From a checkpoint of a small transformer trained on Wikipedia.
Architecture: RMSNorm before each block, rotary positions, normalized queries and keys, local attention windows, gated attention, norms scaled by depth.
Training: a variant of Adam for these matrices, 650M tokens, 4959 steps.
Each number is 128 + 24 x the weight over its row's rms, rounded and kept within 0 to 255. Layers, rows and columns count from 0. The size above them is the row's rms in percent of the matrix's.

# layer 2 MLP gate, 640x320, rms 0.053, rows 309-314, columns 0-79
size [ 97 100 102  93  86  95]
[[ 98 177 115  88 138 145 139 157 118 140 157 125 157 127  51 114  71 140 117 125 127 131 105 110  85 153 138 147 129 132 136 121  93 152 122 102 102 131 143 128 134 139 109 145 135 107 145 123 150 161 152 209 112 128 123  84 135 137 126 113 132 122 134 123 139 138 136 105 112 100 141 122 114 120 160 120 107 125 172 126]
 [129 115 154 113 132 130 145 159 141 160 117 132 110 159  96 109 120 155 135 145 127 116 152 119  96 137 161 132 113 169 165 188 111  87  83 138 116  83 109  70 101 108 147 117 161 162 124 148 147 106 115 135 115 106 137 150 143 162 136 138 175 172 127 106 118 172 146 184  96 126 109 123  84 106 128 101 104  64 131 149]
 [122 159  96 119 132 129 163 118 123 120 137 137 130 147 144 151  98 133 170 152 157 147 112 148 116 149 136 133 114 152 148 119 139 119  85 134 149 126 134 167 118 136  75 144 165 134 143 121 128  74 140 124 123 118  99 135 155 153 170  97 163 118 178 101 130 149 107 146 118 147 104 159 146 102 123 137 113  71 106 132]
 [124 124 154  81 124 115 138 173 141  92 128 162 105 128 121 120 154 125 163 101 157 133 130 109 119 140 183 141 109 151 120 117  76 108  96 124 108 183 124 146 130 131  90 115 135 118  92 130 126 114 130 139 129 112 114 125 109 116 170  84 131 166  65 119 122  95 131 126 108 141  80 105 162 101 139  83 151 140 122 169]
 [102 151 137 125  92 126 153 162  94 150 111 116 110 127 168 136 108 164 123 123 144 136 123 158 127 155 117 108 138 134 140 123 122 147 104 130 126 135 137 132 115 129 121 150 106 141 132 171 113 114  75 143  98 112 150 142  96 173 149 109 169 124 147  85 136 126 150 120 167 130 126 110 116 103 174 105 146 140 174 166]
 [117  86 121 110 145 122 141 139 122 129 126 162 137 116 127 150 121 131 162 157 104 134 117 129 141 145  82 144 124 121  77 128 135 145 134 140  74 167 116 131 148 176 135 128 111 128 143 128 119 122  89  96 137 119 134 150 124 124 118 107 154 145 119 110 168 135  87  97 157 118 123 159 119 110 136 118 137 122 128 120]]
# layer 2 MLP up, 640x320, rms 0.0483, rows 309-314, columns 0-79
size [100 102  98  94  99 100]
[[117 116 120 135 141 105 111 106 131 132 122 150 127 112 118 140 106 143 137 108  70 102 127 128 121 118 119 146 116  91 133 164 102 121 125 158  92 148 135  79 139 158 117 106 118 123 134 148  60 127 127 135 108 153 124 103 156  77 121 102 125 169 166 118 104 130 126 136 141 124 114 161 121 105 153 122 134  99 103 138]
 [109 147  93 120 140 129 124 129 148 146  99 131 122 106 119 130 124 117 107 139 105 125 132 131 125 120 124  86 135 126 137 131 129 124 135 148 129 141 112 156 169 137 108 175  90 110 139 117 128 136  79  74 136 142 135 129 143 141 123 195 103  93 149 116 134 147 128 128 141 148 134 118 142 152 129 137 167 138 135 128]
 [121 104 120 104 157 111 108 122 152 148 123 183 118 153 144 108 182 126 152 110  95 112 139 113 120 128 136 156 145 133 153 137 132 114 184 145 139 136 103 170 112 112 137 124 130 100 170 159 105 165 129 132 106 149 166 154 128 141  85 116 148 117 122 140 125 145 117 213  86 107 129 154 121  99 143 121 164 133 108 106]
 [116 111 137 129 132 146 132  60 147 149 158 109 118 151  85 107  93 148 144 140 145 107 119  95 130 126 118 104 135 131 152 129 188 136 104  99 142 148  81 105 116 141 121 102 189 147 173 115 105 135 138 141 122 146 109 137 103 119 118 111 122 165 157 128 159 109 127 155 140 135 102 119 124 139  64 103 127 153 128 109]
 [129 138 118 142 163 138 159 138 103 107 122 114 129 148  92 144 147  89 168 164 144 126 152 106 146 163 136 115 134 108 115 115 119 140 103 115 104 149 134 138 137 102 104 116 152 163 117 137 130 134 157 108  99 144 119 101 142 111 150 118 133 130 103 149 132 115 144 161 109 122 149 164 127 155  89 114 144 138 105 147]
 [105  95 128 179  92  97 167 140 102 100 135 143 112 112 122 124 116 115 112 135 135 127 112 164 133 122 170 102 144 111 135 148  60 132 165 103 214 122 170 145 126 117 137 126 123 114 126  79 139 135 143 131 110 107 119 117 162 129 113 156 104 100 147 154  71 163 146 145  85 107 107  99 126 102  77  91 168 139 132 144]]
# layer 2 MLP down (transposed), 640x320, rms 0.0468, rows 309-313, columns 0-79
size [ 97  99 101  99  99]
[[ 72 115 124 124 141 145 126 126 107 170 121  85  90  99 159 129  85 105 149 124 123 118 132 135 118 139 138 118 132 155 172 116 141 142 133 115 139 108 111 150 122 131 124 161  82 151 141  94 148 155 109  88 125 154 115 125 124 151 145 145 121 103 137 108  99 124 100 101  97 114 132  76 130 141 131 130 101 112 170 133]
 [129 120  89 195 117 122 102 120 138 145 163 155 161  94 120 131 117  93 139 117 127 138 138 129 126 105  91 137 123  75 110 128 156 109 120 134  88 121 144 155 150 131 132 122 116  67 127 155 114 123 154 142 110 155 159 122 139  99 112 123 130  97 145 128 115  91 161 112 145 109 170 133 160 156 143 158 153 149 122 137]
 [135  93 158 107 127 100 114 154 102 143  96 134 121 102 117 128 143 126 140 123 103 105 149 121 146 111 122 145  84 151  96 123 132 122 101 150 118 174 136 133 160 163 145 115 136 135 103 147 142 151 142 122 118 133 126 102 149 158 153  83 129 128 108 165 161 130 166 143 160 153 128 107 161  92 146 149 184 134 126 123]
 [131 116 114 110 110 138 130 130 148 156 165  91  90 141 110 103 100 167 152 132 156 108 123 108 124 135 180 120 145 174 134 160 146 134 101 139 141 141 115 165 126 150 112  98 161 125 145 113 120 133 144 148 138 155 134 159  98 115 153  87 132 171 111 102 158 102 180 148 102 147 124  96 166 154  96  84  97 137 108 149]
 [ 93 123 127 120 129 148 149 172  68 164 120 112  92 132 126 141 127 127 137 117 142 150 120 192 139 150 128 116 152 152 153 149 123 119 106 138 155 120 139 113 100 111 104 130  93 151 125 152 160 111 121 157  96 147 131 158  95 126 162 128 162 147 120  80 131 129 121 148 157 110 151 118 110  96 188 102 163 113 142 153]]